From a checkpoint of a small transformer trained on Wikipedia: width 512, 11299 steps.
Each number is 128 + 24 x the weight over the matrix's rms, rounded and kept within 0 to 255. Layers, rows and columns count from 0.

# layer 5 MLP down (transposed), 1344x512, rms 0.0165, rows 1204-1270, columns 256-287
[[114 142 113 127 134 116  76  85  94 128 145 144 127 171 119 119 144 127 135 140 145 124 125 135  92  93 133 120  91 154 121 136]
 [137 155 122 134 129 133 150 126  95 151 116 136 114 140 116 107 131 123 123 113 118  98 108 158 114 108 115 122 136 105 116 118]
 [101 114 130 127 114 102 135 150 124 136 140 139 159 143 154 177 167 121  99 143 132 140 149 109 111 132 100 117  97  90 151  87]
 [ 83 171 152 113 135 118 122  74 134 128 110 118 130 115  99 107 142 124 117  95 124 120  95 167 115 125  77 108 156  96 109 128]
 [170 145  85 154 126  97 124 107 133 132 114 147 167 171 164  88 132 149 118 124 134 175 119 105 114 120 137  91 111 114 105 151]
 [173  89 135  77 135 163 181 151 131 154 149  96 132 111 115  83 187 146 157 116 136 142 147 143  95 103  98 118 100 117 131 128]
 [121 130 129  93 146  94 181 105 148 124 158 161 124 124 132 129 162 107 131 139 153 117 140 128 109 100 126 131  82  85 117 143]
 [141 151 128 132 137 168 137 112  98  54 161 141  60 127 118 142 154 130 126 122 124  93 140 170 174 107  99  87 116 113 188 119]
 [130 117 136 128 128 134 128 122 115 125 122 127 153 101 148  93 148  90 138 162 146 107 139 170 118 185 129 116 149 130 144 106]
 [ 86 148 123 150 156 146 130 128 114 112 124 138 135 136 139 122  98 129  92 109 138 158 148 138 143 146 105 124 108 102 115 142]
 [121 126 101 108 139 131 120 128 167 106 177 122  80 126 157 122 125 130 131 105 104 113 135 144 157 106 117 159 111 130 158 137]
 [139 130  95 112 153 122 174 100  95 131 145  99  96 138 184 158 107 133 108  89 130 153 102 152  93 133 161 121 136 142 128 141]
 [ 97 108 148 112 136 174 118 147  91 136 111 104 166 119 116 107 130 129 140 117 147 117 156 109 107  92 137 129 147 103  92 145]
 [138 123 161 106 133 135 104 143 115 135  98 122 165 118  79 126  83 116 149 140 128 165 142 131 145  99  71 129 138 113 103 169]
 [116 129 127  87 123 123 123 168 156 146 174  95 119 138 111 154 134 155 115 114 146 172 151 140 122 117 134 183 133 103 101 118]
 [111 112 113 126 108 128 128 129 154 108 101 140 138 116 135  95 137 117 138 144 112 120 114 166 144 133 113 140 163 140 164 134]
 [191  99 110 149 116 127 124 102 144 128 111 149 112 121 142 121  42 124 101 130 141 137 148 138 157 147 109 105 155 124 122 105]
 [138 138 150 125 108 201 122 186 139  79 129 128 132 102 148  82  97  74 100 102 117 130 129 148 160 124 133 103 162 119 112 134]
 [138  98 130 129 145 148 120 139 130 118 158 128 135 161 107 144 190 122 139 126 121 134 138 138 183 145 159 150 110 154 128 150]
 [ 82 126 151 113 147 110 123 127 153  82 121 159 148 161 123 118 195 113 141 126 157 127 163 121 153 143 157 128 112 139 116 165]
 [132 144 127 101  91 107 133 102 128 110 114 132 155 135 175 128 144 136  77 125 132 123 130 162 152 115 166 140 164 144 131 114]
 [ 80 131 125 152  94 104 142  96 102 114 107 119 110 159 127 130 108  86 153 135 131 134  90 129 105  66 105 145 104 134 121 124]
 [ 78 101 160 151 106 145 158 165 131 107 115 147 122 134 134 107 131 103 126 119 128 174 143 126 155 138  80 131 105 124  99  91]
 [100 122 142 109 110 127 117 161 108 110 178 146 138 119 157 137 150 162 108  84 173 142 158 126 136 103 119 114 155 140 134 116]
 [112 144 127 149 113 139 125 109 122 146 136 121  81 127 171 134 162  92 171  97 113 110 130  85 108 107 110 154 126  84 146  98]
 [145 169 111 165 123  74  86  86 161 139 139 111 166 118 129 136 141 129 129 127 141 100 120 154 128  69 128 139 134 130 118 104]
 [138 163 116 126 106 100 134 104 135 159 137 135 162  98 172  95 110 144 112 152 122 144 135 180 141 139 115 127 134 142 149 159]
 [136 133 115 115 164 159 132 126 134 133 132 107 138 140 135 129 119 127 120 129  91 108 130 129 129 157 118 117 130 134 152 134]
 [124 118 127 120 100 129 117 115 109 100 135 156 124 135 124 171 130 164 126 135 121 139 157 194 176 118 115 132 117 120 123 153]
 [ 77 106  94 138 122 135 115 100 119 134 150 118 116 149  92 149 146 171 119  64 123 138 111 144 134 155 130 164 163 162 115 132]
 [119 115 124 136 111 161 127 136 131 160 151 119  85 128 172 112 152 114 109 131 130 147 135 172 142 114 172 144 151 103 118 142]
 [140 107 145 152 149 177 155 128 127 184  99 108 130 165 116 141 156 140  99 153 113 147 105 127  99  88 137 150 111 116  96 112]
 [108 127 119 106 151 144 102 101 132 126 149 147 106 115 139 133  81 162  94 122 139 130 115 128 115 127 140  78 133 109 119 149]
 [180  76 111 154 173 115 170 108 116 145  74 117  83 149 114  97 130  92 176 119 116 195 132 159 113 102 113 120 124 125 125 151]
 [154 140 147 104  93 102 123 116 159 156 105 105 115 106 155 141 101 150  89 126 113 145  98 118 115 108 152 142 145 126 158 145]
 [112 156 103 123 117 126 114 156 129 127 133 148 127 123 138 156 180 110 142 125  96 112 152 128 142  90 151 156 137  79 125 107]
 [150 160 120 125 130 120 117 137 129 169 114  83 157 109 112 117 141 112 123  95 163 127 111 121 136 169  98 173 123  93  74  93]
 [110  94 121 118 102  98 114 109 119  82 108 145 104  77 107 129 116 124 140 155 156 145 126 163 134 117 111 136 134 121 142 112]
 [146 133 111 141 149 145  84 132 135 141 112  86 151 140 139  90 156 105 147 167 110 122 125 130 106 150 148  79 160 145 113 139]
 [114 120 109 100 125 137 143 137 163 111 113 170 132 134 130 136 108 154 143 150 134 102  68 123 137  88 103 134 129  96 156 118]
 [101 139 140 136 121 136 102 127 128 130 119 169  83 113 110  91 129 143 115 128 143 153 115  86 111 143 136 168 159 133 131 117]
 [112 123 117 143 137 138 116 120 162 135 160 192 139 105 152 116 128 129 131 123 142 102 137 142 111 154 157 180 101 112 153 109]
 [188 103 137 115 151 159 117 112 131 143 111 170 118  83 117 143 162 131  96  97 128  91  81 106 154 111 111  78 104 117 120 128]
 [139 152 114 111 128 167 128 144 127 136 109 145 110 165 102 122 140 160 158 138 124 144 121 150  99  76 144 170 125 105 124 106]
 [116  87 131 107  88 127 163  93 118 131 148 120 123 102 108 102 110 184 103 151 149 119 147 122 173  78 173 159 161 120 117 126]
 [159 138 128 109  97 177 142 142 117  91 113 134 118 167 114 100 124  97 130 120 156 146 167 158 108 129 147 137 116 140 130 120]
 [123 131 125 111 153  99 140 113 106 146 164  92 142 114 146 137 136 120 122 112 146  98 140 137 161  78 180 128 104  76 134 154]
 [133 174 152 138 151 178 124 125 151 106 159  99 132 147 106 170 150 150 154 169 134  88 169 106 114 151 134 117 124  95  79 170]
 [132 111 143 109 179 112 128 135 119  97 132 138 139 116  80 111  81 120 196 152 160  98 110  94 119 129 102 165 143  84 129 135]
 [105 119 138 121 170 140 132 133 126 133 139 152 146 179 145 129 162 116 163 104 168 150  86 109  78 105 127 105 168 134  90 108]
 [140  82 133 107 124 126 142 133 158 117 132 140 131 163 154 112  94  86 133 154  98 118 113 169 160 103  94 144 130 143 147 153]
 [123 108 119 131 129 121  78  49 117 102  80 144 139 106  81 131 121 129 139 127 132 134  89 108 154  98  66  82 100  92 118 143]
 [162 136 129 158 126 108  85 100 160 180 110 166 121 130 149 102 185 123 148 118 159 144 144 152 100 140 104 104  94 123  90 131]
 [ 50 136 160 168 114  99 144 126 121 113 141  94 120 118 134 119  92 159 122 139 119 109 110 113 184 147 163 151 156 108 112 133]
 [ 94  98 128 107 133 134 109 154 106 138 153 122 137 122 162 148 159 126 124 117 126 114 121 144 146 129 154 179 139 166 138 108]
 [108  82 169 118 190 134  92 138 150 146 137 138 135 137  91  97 127 112 150 151 128 144 108 128 173 126  99 194 117 147 170 126]
 [140  62 154 134 138 172  95 152 140 105 164 140 145 109  91 128 149 112 108 121  98 130  46 155 111  98 105 142  80 126 112 164]
 [148 143 124 134 116 153 137 124 139 156 134 113 101 122 113  90 197 147 142 131 101 152 141 158 139 143  95 173 128 137  95 169]
 [140 152 151 129 115 168 118 142 129 153  92 165 116 109  94 107 160 103 171 153 125 132  69  99 104 102 112 108 138 115  67 146]
 [137 111 138 108 150 159  87 113 117 162 143 103 126  81 139 109 147 153 149 113 159 108 121  86  82 148 108 171 124 156  99 108]
 [ 99 131 146 104 110 134 134 136 155 124 139 127  92 105 161 139 131 126 129 122 157 138 153 149 137 136 122  94 132 138 128 135]
 [151 171 108  96 148 103 135  91 158 105 145 134 143 128 120 153 133 159 154  85 131 156 108 134 165  79  88 121 149 136 106 123]
 [136 118 158 151 133 155 141 148 112 113 154 133 102 109 130 117 125 138 135 162 115 158 151 108 148 160 138 156 156 179 142 116]
 [119 121 143 122 150 116 109 138 138 121  81 144 129 121 180 106  61  99 122 108 113 133 123 153 130 192 131 106 110 157  78 122]
 [125  80 163 146 113 129 142 163 146 140 107 152 127 153 137 166  78 132 158 135  92 152 123 114  90 120 116 131 151 129 113 133]
 [151 106 157 145 116 155 172 166 151 153 154  91 121 105 126 145 192 158 119 167  96 134 107 131 165 101 149  90 138 112 135 173]
 [158 147  91 100  92 137 160 117 120 171 118  93 138 112 128 116 149 143  98 114 120 125 119 119 158 140 143 126 105  96 135 111]]
# layer 5 MLP gate, 1344x512, rms 0.0182, rows 1205-1271, columns 256-287
[[141 118 142  98 125 131 136  92 143 173 115 111 120 146 133 166 123 166 124 157 116 102 138 111 174 140 147 155 105 145 158 151]
 [132 148 160 148 152 156  96  93 112 143 110 128 134 122  98  97 133 133 147 132  65 120  90 147 181 146 128 164 135 172 128 115]
 [ 94 144 168 113 157  87  90 119 137 113 135 145 141 127 106 131 125 158 150 113 138 154 107 156 152 134 125  95 140 131 110 124]
 [ 51 122 156 113  98 121 153  79 124 140 114 147 101 123 120 142 118 107 152 156 109 127 148 169  79 122 149 163 101 161  95 134]
 [117 137 137  84 125 122 159 166 128 135 163 112 135 114 104 114 148 116 172 119 123 127 168  88 126 110  81 120 168 106 138 140]
 [158 141 157 142 112 122 129 133 122 119  93 143 137  98  68 128 128  84 175 146 123 146 153 142 140 166 129 150 176 109 152 135]
 [135 122  93 109 101 134 168 140 152 156 121 125  88 114 152 124 151 128 138 113 127 110 139 121 111 149  85 133 158 119 128 106]
 [117 135 129  83 123 146 123 111 100 182 141 144 121 143 196 102  98 115  97 131 116 134 136 120 143 154 132 112  96  89  95  99]
 [142 117 135 166 118 136 109 105 123 109 150 164 153 135 131 104 156 138 118 162  87  96 141 125 157 122  95 110  86 109 166 141]
 [139 131  92  93 154 128 118 133 170 148 157  87  85 116 158 127 128 153 118 132 126 139 151 148 162  90 133 127 146 134 163 106]
 [127 124 134 150 112 151  83 134 175 136  97 185 146 113 111  92 139 146 128 140 133 121 168 119 114 117 155 108 135 101 119 130]
 [140 105  90 115 145  84 155 117 132 118 110 158 117 114 179 151 118 113 145 145 103 170 161 200 130 137 151 154 127 157 106 126]
 [147  87 157 139 150  93 133 145 144 107  88 160 133 143 100 111 111  84  93 154 131 163 131 149 146 126 139 147 173 119 138 136]
 [125  97  80 132 143 130 139 129 119 101 112 140 142 116 133 161 147 170 133 134 132 137 116 110 141 137  92  96 143 141 111  81]
 [ 97 153 123 152 128 142 113 111 125 130 101 131 124 114 144 103 147 104 137 151 114 109 112 165 155 123 115 151 195 134 174 107]
 [ 94 137 134 117 123 142 161 139 129 144 143 194 158 159 105 150 141 131 153 124 133 117 100 118 125 105 147 117 117 163 120 182]
 [109 116 124  64 146 146 111 165  87 100 154 104 100 140 143 101 145 171  77 114 113 147 100 126 117 122 152  69 174 146 102 112]
 [124  77 116 118 157  91 161 108 143  96 124 147 141 147 112 144 120 160 123 163  99 136 171 136 105 125 101 133 128 114 130 106]
 [122 186 119 130  92 138 111  80 154 133 120 131  80 122 136 157 120 125 135 145  91 150  98 131  88 119 138 142 150 159 131 101]
 [139 121 112 151 147 149 110 136 143 111 129 146 149 185  88 152 135 113 127 183 142 107  75 124 116 131  59 138 113 121  99 161]
 [108 115 112 149 142 148 109 120 145 117 132 130 145 145 124 169 115 152 181 145  75 116  82 178 154  89 134 153 132 122 130 129]
 [107 167 124 117  84 138 125 118 139  95 155 114 112 133 101 112 112 161 147 154 153 110 139 148 117 117 210 138 133 128 128 132]
 [106 157 117 123 130 110 138 203 107  96 141 118 178 127 131 121 129 152 125 141 132  95 127 128 159  86 114 142 123 139 115  79]
 [100 137 142 175 160  91 120  97 120  97 135 137 133 162 176 111  98 129 164  90 118 152 119 132 120 137 149 122 106 163 128  92]
 [129 111 139 170 148 114 179 138 129  65 101 119 167 155 119 163 142 121 187 126 127 130 138 134 136 139  89 123 164 171 101 142]
 [146 155  93  88 145 127 118 126 102 121 113 166 142 167 118 108 149 112  93 106 127 149 112 142 114 153  92 113 171 101  98 123]
 [165 116 101 117 118 164 118 138  98 138 126 165 120 140 153 140 120 134 114 123 132 149 162 172  99 131 106  76 151 137 141  98]
 [126 143 105 133 149 106  90 145 130 123 101  84 138 150  80 144 113 131 120 117 119 118 119 110 120 143  97 127 176 136 125 118]
 [ 58 142 107 121 135 126 116  86 117 120 137 139 102 138 117 157 137 124 125 115 136 159 141 161 120 127 161 138 197 145 145 111]
 [119  98 155  72 151 108 181 131 128 161 129 125 102 156 175 113 115 100 107 134 119 106 166 189 104 141 185  97 120 137 144 106]
 [110 110 109 120 137 129 122 138 112  65 126 142 164 119 118 145  84 139 195 153  95 128 154 118 124 121 124 157 128 142 139 158]
 [147 148 103 104 100 151  94  94 142 134 127 118 111 111 172 107 161 141 113 147 119 105 126 141 117  96  90 120 168 114 132 125]
 [ 76 115 185  85 130 122 109 166 151 139 166 120 190 169 133 114 106 135  97 134 106  93 101 132 140 166 125 133  82 133 152  90]
 [138 129 104 142 109 144 134 127 183 115 161 133 145 154  99 175 122 135 130 151 137 106 111 109 104 111 143 106 155 113 136 131]
 [107 111 120 135 113 152 136 131  93 145 132  96 122 125 110  89 136 119 141 128 145 129 124 119 143 126  96 113 138 161 145 129]
 [139 103 133 170 177 142 108 144 113 106 112 117 142  97 117 161 142  89 139 138 110 146 107 140 126 150 135 132 153  78 106 121]
 [127 116 102 131 146 137 148 116 138 119 107 121 128 183 107 144 175 137 125 147 109 116 102 186 118 105 132 149 149 130 103 116]
 [ 97  99  83 119 134 140 158 153  98 115 101 116 112 140 141 131 206 142 114 178 138 149 113 116 145 135 143 109 127 126 115  80]
 [113 150 121 122  86 152 123 116 151 146 139 149 145 115 127 108 136 102 125 120 154 139  90 117 144 169 133 119  94 101 129  99]
 [127 143 111 120 123 115 101 106 167 120 119 115 159 148 134 156 133 143 150 121 154 138 147 133 145 124  90 104 105 100 151 105]
 [142 115 131 131 144 119 145 172  98 144 117 134 147 105 108 123 146 127 124 130 129 142 110  95 134 133  79  85  91 104  70 108]
 [131 143 159  92 117 128 109 126  94  90 100 107 157 116  92 108 139 128 106 127 140 135 157 149 106 108 148 142 117 105 138 113]
 [142 127 139 104  89 129  82 129 107 123  98 113 135 111 154 142 131 112 120 159  74 135 126 148  96 114 113 168 124 134 104 128]
 [150 114 127 136 123 140 109 153 132 120  79 162 162 133 117  71 151  75 119 128  71 142 154  83 115 141 102  96 132 135 122 139]
 [149 115 139  91 101 140 148 145 108 130 145 136 138 149 125  82 117  72 135 113 110 177 152 158 141 108 140 104 130 167 147 151]
 [118 114 115 117  89 119 158 131  95 113  74 161  93 136 140 128 134 138 124 122  66 145 113 137 128 146  90  99 159 147 146 113]
 [136 115  68 136 103 127 118 149 106 110  87  87  97 106 156 125 100 113  95 146 105 126  65 179 126 110 103 125 165 145 134 102]
 [151  75 137  94 121 136 115 127 151 128 166 171 138 163 140 116 107 160  86 159 109 133 181 149 150 103 171  79  81 123 116 139]
 [120 109 120 146 105 144 143 141 112 146 133 170 171 106 112 127  94  82 154 111 139 140 163 165 115 140 116 109 109 159 103 119]
 [139 131 160 121 100 122 115 139 161 110 169 134 110 149 190 129 115 135 136 152 128 138 135 128 167 124 162 148 115 116 158 170]
 [118 112 104 125 128 135 157 171 151 110 111 116 119 105 103 122 134 124 129 135 111 142 169 132  74 135 127 130 136 201 165  99]
 [156 120 141 134 140 106 141 135 124 115 131 121 117 161  74 124 117 116 149 143 139 101 109 118 144 133 142 131 194 109 142 107]
 [ 96 141 161 157 122 109 122 115 109 111 132 107 107 108 142 127 116 168 171 160  81 110 116 136 160 166 164 118 153 105 107 101]
 [129  87 109 111 168 102 155  80 113 104 112 125  93 150 172 158 122 134  91 121 119 177 138 166 166 133 153 132 169 106 172  77]
 [ 65 103 118  85 156 150 115 152 136 130 151  94 150 148 143 109 133 100 120 156  97 156  98  89 117 130 132 162 120 151 157  95]
 [109 155  90 101 147 124 153 134  75  90  83 116 115  99 167 139 113 134 162 144 126 149 131 144 135 154 141 127 146  94 141  93]
 [104 109 135 152 125 118 116 161 148 103 175 100 131 109 144 105 136 171 120 110 135 105 121  95 146 126 129 107 121  91  84 157]
 [136 125 161 137 132 151 120 139 126 105  99 132 144 121  97 106 132 151 133 128 129 106 153 145 160 130 132 150 148 111 132 137]
 [115 102 148 151 152 107 149 105 143  86 145 152 146 139 110 115 127 133 143 139  99 121 164 181 174 110 142 120 127  86 120 107]
 [117 139 121 151  94 138 127 154  75 113 155  93 114 135 143 136 133  92 145 160 115 116 139 125 138 127  63 142 128 104 132 142]
 [136  77 170 169 126 123 143 157 113 118 110  99 135 127 142 116 115 140  99 187 139 119 136 127 124 161 168 133 148 132 116 124]
 [144 105 109 127 120 116 155 129 109 110 133 146  87 145 163 154  89 123 101 149 132 105 143 145 155 172 111 129 166 140 131 153]
 [151 124 106 111 147 110 149 182 118 140  91 126 107 132  97  92 110 134  94 191 131 123 121 149 130 163 141  86 139 133 131 124]
 [183 144  79 124 139 120 101  77 153 143 120 147 136 140 134  97 145 130 122 142 155  81  51 114 154 113 113 123 149 105 158 152]
 [143  63 119  77 169 116 143 100 107 103  94 112  84 133 175 142 125 151 129 129 145 137  92 141 146 133 175 168  82 132 133 105]
 [104 163 141 170  73 136  99 141 105 108  88 136 133  72  86 120 126 111 160 106 129 147 167 122 115 133 126 131 144 136 161 132]
 [152 118 133 106 131  99 145 146 137 132 114 115  84 150 151 109 129 138 128 142 121  93 103 132 134 156 142 119 147 162 110 110]]
# layer 5 MLP up, 1344x512, rms 0.0186, rows 1205-1270, columns 256-287
[[126 146 158 141  98  74 122 113 123 130 144 130 165  93 109 145 114 138 148 141 142  98 148 111 135 115 131 130 141 155 133 134]
 [120 150 126 137 121 135 118 129 141 155 115 172 110 164 113 122 127 123 127 133  80 101  91 147 139 130 163 160 118 128 146 133]
 [121 137  72 166 105 144 138 101 121 105 111 117 123 117 135 142 146  76 115 140 123 154 130 120  96 125 125 141 160 109 166 106]
 [121  95 115 137  95 124 164 144 130 162 148 120 132 149  88 146 129 123 108 125  88  65 140 142 147 130 110 162 163 169  97 145]
 [143 149 138 129 111 151 127 178  77 115  92  92 151 152 117 134 135 139 123 139 104 154 145 178 122  93 129 139 152 135 117 141]
 [135 157 156 137 150 155  65 156 118 154 116 138 138 130 136 153 130 122 142 120 127 132  72 144 147 123 128 149 142 122 126  80]
 [128 108 176 151 133 151 129 125 159 125 174 136 136 170 135 145 129 146 167 127 127 134 149 134 120 114 177 119 118  83  94  97]
 [123 137 120 105 128 117 145 130 108 138 156 121  96 130 120 172 126 140 130  99 119 140  95 110 141 105 109 148 136 104  90 132]
 [169 143 159 120 132 150 132 140 120 169 125 136 158 129 134 133 143 119 140 147 121 103  93 100 137 103 135 135 160 149 145 118]
 [159  97 192 185  86 109 135 146 110 133 100 129 126 110  99 159 113 127 153 135 114 112 152 127 151 121 115 121 124 131  92 158]
 [124 129 180 171  96 154 125 158 142 145 122 122 172 113  91 111 136 141 145 162 159 115 145 124 171 119  82 151 160 119 120 120]
 [143 153 120 119 128 110 171 179 169 134 120  49 107 142 166 126 135 132 135 128 162 106  64 113 151 148 100 135 131 136 160 131]
 [157 141 116 132 116 121  97 149 132 135 152 109 150 105 105 143 105  68 129 162 146 124 110 120 102 147  93 110  81  91 125 124]
 [149 110 131 132 139 150 120 142 113 146 108 111 146 119 115 107 130 123 126 108 122  90 124 153  46 151 137  97 124 160 121 116]
 [ 87 109 102 154  86 107 131 126 121 115 152 101 104 157 120 177 103 172 143 143 113 121 111 117 130 112 134 162 123 164  87 177]
 [ 95 130 129 141  91 140  98 133 133 148 145 111  95 135 112 128 144 118 136 100 112 111 115  79 124 162 130 116  89 163 119 176]
 [149 127  95 108 154 116 114 125  97 157 133 151  98 113 138 157 112 128 147 131 133 130 128 103 134 165 105  94 118 130 168 128]
 [148 146  91 118 131 106 147  81 146 116 116 163 157 134 149 141  67 139  91 128 128 202 124 175 132 113  94  66 149  87 143  99]
 [118 137 157 131 113 155 139 137 145 165 173 110 145 118 122 113 149 171 141 142 132 131 161  81 147 118 134 130 129 126 139 150]
 [135 198 155 137 119 115 140 118 148 136 124 137 111  98 127 141 137 100 122 108 121 133 150 128 121 160 109 113 104 107 143  95]
 [105 123 114 105 113 149 176 163 131 134 129 137 103 100 141  90 120  69 140 152 172  83 125  85  97 109 121  92 101 129 115 123]
 [112 101 141 116 140  97 147 109 122 135 173 116 168 126 157 136 142 153 109 118 149 104  84 110 157 117 113  81 144 127 117 161]
 [ 96 100 170 102  65 142 122 116 104 134  90 132 152 150 115 139 122 105 129 101 133 138 126 126 113 110  99 141 144  95 151 166]
 [114 117 118 146 102 124 125 108  73 183 118 119 110 130 111 157 125 132 135 152 106 114 120  97 102 117  99 143 130 144 143 153]
 [132 129 164 136 117 171 129  97 115 110  97 142 126 134 164 121 128 128 115 180 155 164 123  98 100 104 135  76 139 127 134 105]
 [122 107 119 104 115 124 188 149 100 107 103 143  72 118 106 149 117 144 144 107 140 111  98 101 104  92 128 113 126 107 108 109]
 [113 112 117 140 107 127 129 112 179 131 107 150 153 109 114 151 104 119 152 124 197 164 142 106  97 130 146 164 113 108 115 128]
 [110 118  90 108 165 129 102 128 103 125 136 151 185 158 124 151 136 124 148 126 134  88 140 114 119 131 125 123  96 143 142 164]
 [148  87  96 132 100 133 158 135 103 108 124 103 162 109 112 125 131 171 148 132 105  94 101 144 131 132  78  96 101 125 131 133]
 [160 135 127  99 140 110 132 126 129  88 117 120 130 143 122 115 111 145 123 135 151 128 135 138 149 140  93 120 105 115 118 128]
 [111 108  87 133 147 157  96 137 142 134  95 154 111 109 138 112 129 130 147 134 105 169 128 141 148 128 135 123 142 116 111 154]
 [135 147 133 124  68 122 129 147 145 119 122 141  96 111 182 163 119 113 120 115 113 171 123 124 149 141 137 105 117 137 164 127]
 [136 122 146  92 132 150 121 144 156 136 157 117 141 115 151 138 116 135 133 124 119  93 121  55 103 146 103  62 150  79 129  88]
 [ 99 100 119 136 154 142 142 130 124  95 118 142 131 156 122 106 149  99 176 139 108 102 163 107 135 170 128 102 122 159 122 125]
 [120 135 107 140 105 133 161 138 134  87 115 104 126  87 106 125 125 113 166 107 113 162 181 113 122 175  82 110 145 140 156 140]
 [121  99 119 159 117 148 137  89  87 111 106 157 123 127 118 149 120 105 137  99 105 140 200 110 142  96 108 128  92 121 178 132]
 [169 125 138 120 150 135 122 116 163 131 119 113 130 110 167  96 112 134 144 117 104 137 143 111 140 136 157 120 103 106 132 131]
 [103 129 148 162 139 119 118 144 149  86 119 162 160 155  69 119 143 138 132 144  97 122  97  92 100 139  74 153 102 159 113 142]
 [131 141 161 173 157 113 122 164  92 168 142 102 115 152 125 133 134 127 118 111 152 144 196 139 133 189 144 111 130 197  95 124]
 [135 111 186 143 124 139 127 146 159 128 130 122 149 106 131 141 148 129 139 119 116 133 138 130 112 130 156  77 124 102  84 149]
 [138 122 119 106  93 178 105 104 111 167 139  91 120 123  87  81 156 120 117  94 148 127 107 129 117  98 130 115 146 120 134 128]
 [ 72 126 111 127 129 120 142 174 111 144 135 130 133 168 135 112 141 128 119 143  91 132 143 115  80 163 143 146 136 119 114 117]
 [114 130 130 157 141 138 143 113 138 130 160 132 146 126 161 123 158 137 169 171 126 140 129 145 183 129  96 107  89  88 128 109]
 [161 166 128 153 155 131 131 192 126 107 121 132 140 127 129 133 135  63 154 104  99 126  85 130 130 160 103 109 104 152 134 181]
 [137 177  91 159 143 128 132  95  94 102 128 140 105 112 153 153 132 165 148 106 137  97 108 137 156 131  83 138 136 134 106  93]
 [161 141 120 109 131 113 124 139 141 117 151 130  85 147 127 114 149 139  82 119 107 120 129 118 137 137 149 141 179 111 132 113]
 [138 120 139 112 121 128  73 155 135 192 150 141 146 119 174 114 100 113 132 133 126 103 137 133  76 146 104 128  71  93 103 106]
 [126 109 155 114 104 156 108 152 128 147 127 129  74 134 221 119 136 149  90 144 110 116 169 149 153 121 125  97 137 156 168 115]
 [137 127 134 121  97 165 115 106 129 131  98 132 131 133 127 151 160 158 153 132 133 132 141 148 170 122 104 140 112 136 154 186]
 [146 120 122 151 136 136 156 135  97 155 131 135 131 142  77 105 155 108 129 109 152 166 111 105 120 147 138 142 104 140 154 173]
 [145  84  94 148 172 128 123 114 151 113  61 173 169 105  61  95 121 126 142 108 143  84 143 100 107 106  95  96  55 140 135 148]
 [172 160 154 123 157 133 101 117 182 113 103 182 171 127  91 121 127  98 148 125 145 138 136 106 116 141 100 144 121 109 137  99]
 [ 75 102 109 117 143 109 132  75  99 106 117 112 116 145 107 127 125 102  89 142 112 122 114 127 128 114 105 169 180 143 177 142]
 [175 111 152 137 121 150 130 147 102  87 101 131 141 119 111 173 106 163  99 129 107 143 128 164 128 149 128  97 108 111 126 155]
 [121 105  92 144 141  91 151 110 138 109 110 113 126 116 191 150 104 145 105 108 121 130 148 139 104 163 127 120 116 130 122 117]
 [110 129 131 116 209 132 100 135  85 100 137  94 140 120 155 132 126 112 145 124 107 128 110 129 121 140 159 139 121 136 126 153]
 [164  98 115 132 108 126 143 119 121  89 148 132 198 153 122 149 136 153  86 122 142 155 126 166 109 107 135 106 129 153 144 125]
 [116 161 137 126 183 134 166 130 102 128 115 146 141 193  87 151 148 125 120 156 154 127 173 135 130 105 153 176 132 129 153 134]
 [ 95 152  87 126 121 150 102  92 112 112 148 161 105 108 122 122 154 124 120 115 110 116 147 121 165 129 129 114 111 129 124 125]
 [125 124 132  90 147 165 134 114 155 134  79 184 138 137 118 159 157 132 113 160 103  99 153 152 133 114 176  99 118 139 120 106]
 [156 119 162 107 118 139 161 159 154 115 121 137 158 148 108 100 129 172 108 156 147 117 131 130 128 139 186 111 128 108 111  94]
 [126 128 136  99 129 118 121 123 145 165  78  80 102 134 127 153 131 118 138 134 133 140 123 134  76 140 126 122  95  80 152 112]
 [127 140 162 143 130 171  94 140 150 148 139 156 133 143 123 122 123 177 156 179 121 154  95 150 121 107 152 141 154  97 152 170]
 [149 127 101 107 168 123 118 139 124 111 171  80 143 118 131 131 124 150 103 113 121  79 123 116 146 130  94 133  80 132 126 146]
 [151 116 149 162 132  77  66 138  68  82 133 129 137 127 110  98 123  71 170 145 136 149 139 108  68 128 105 152 123 169 132 124]
 [156 114 127 114 171 143 127 135 130 108 120 135 169 116 109 148 135 143 163 141 145 151 159 107 183 107 137 152 163 118 159 128]]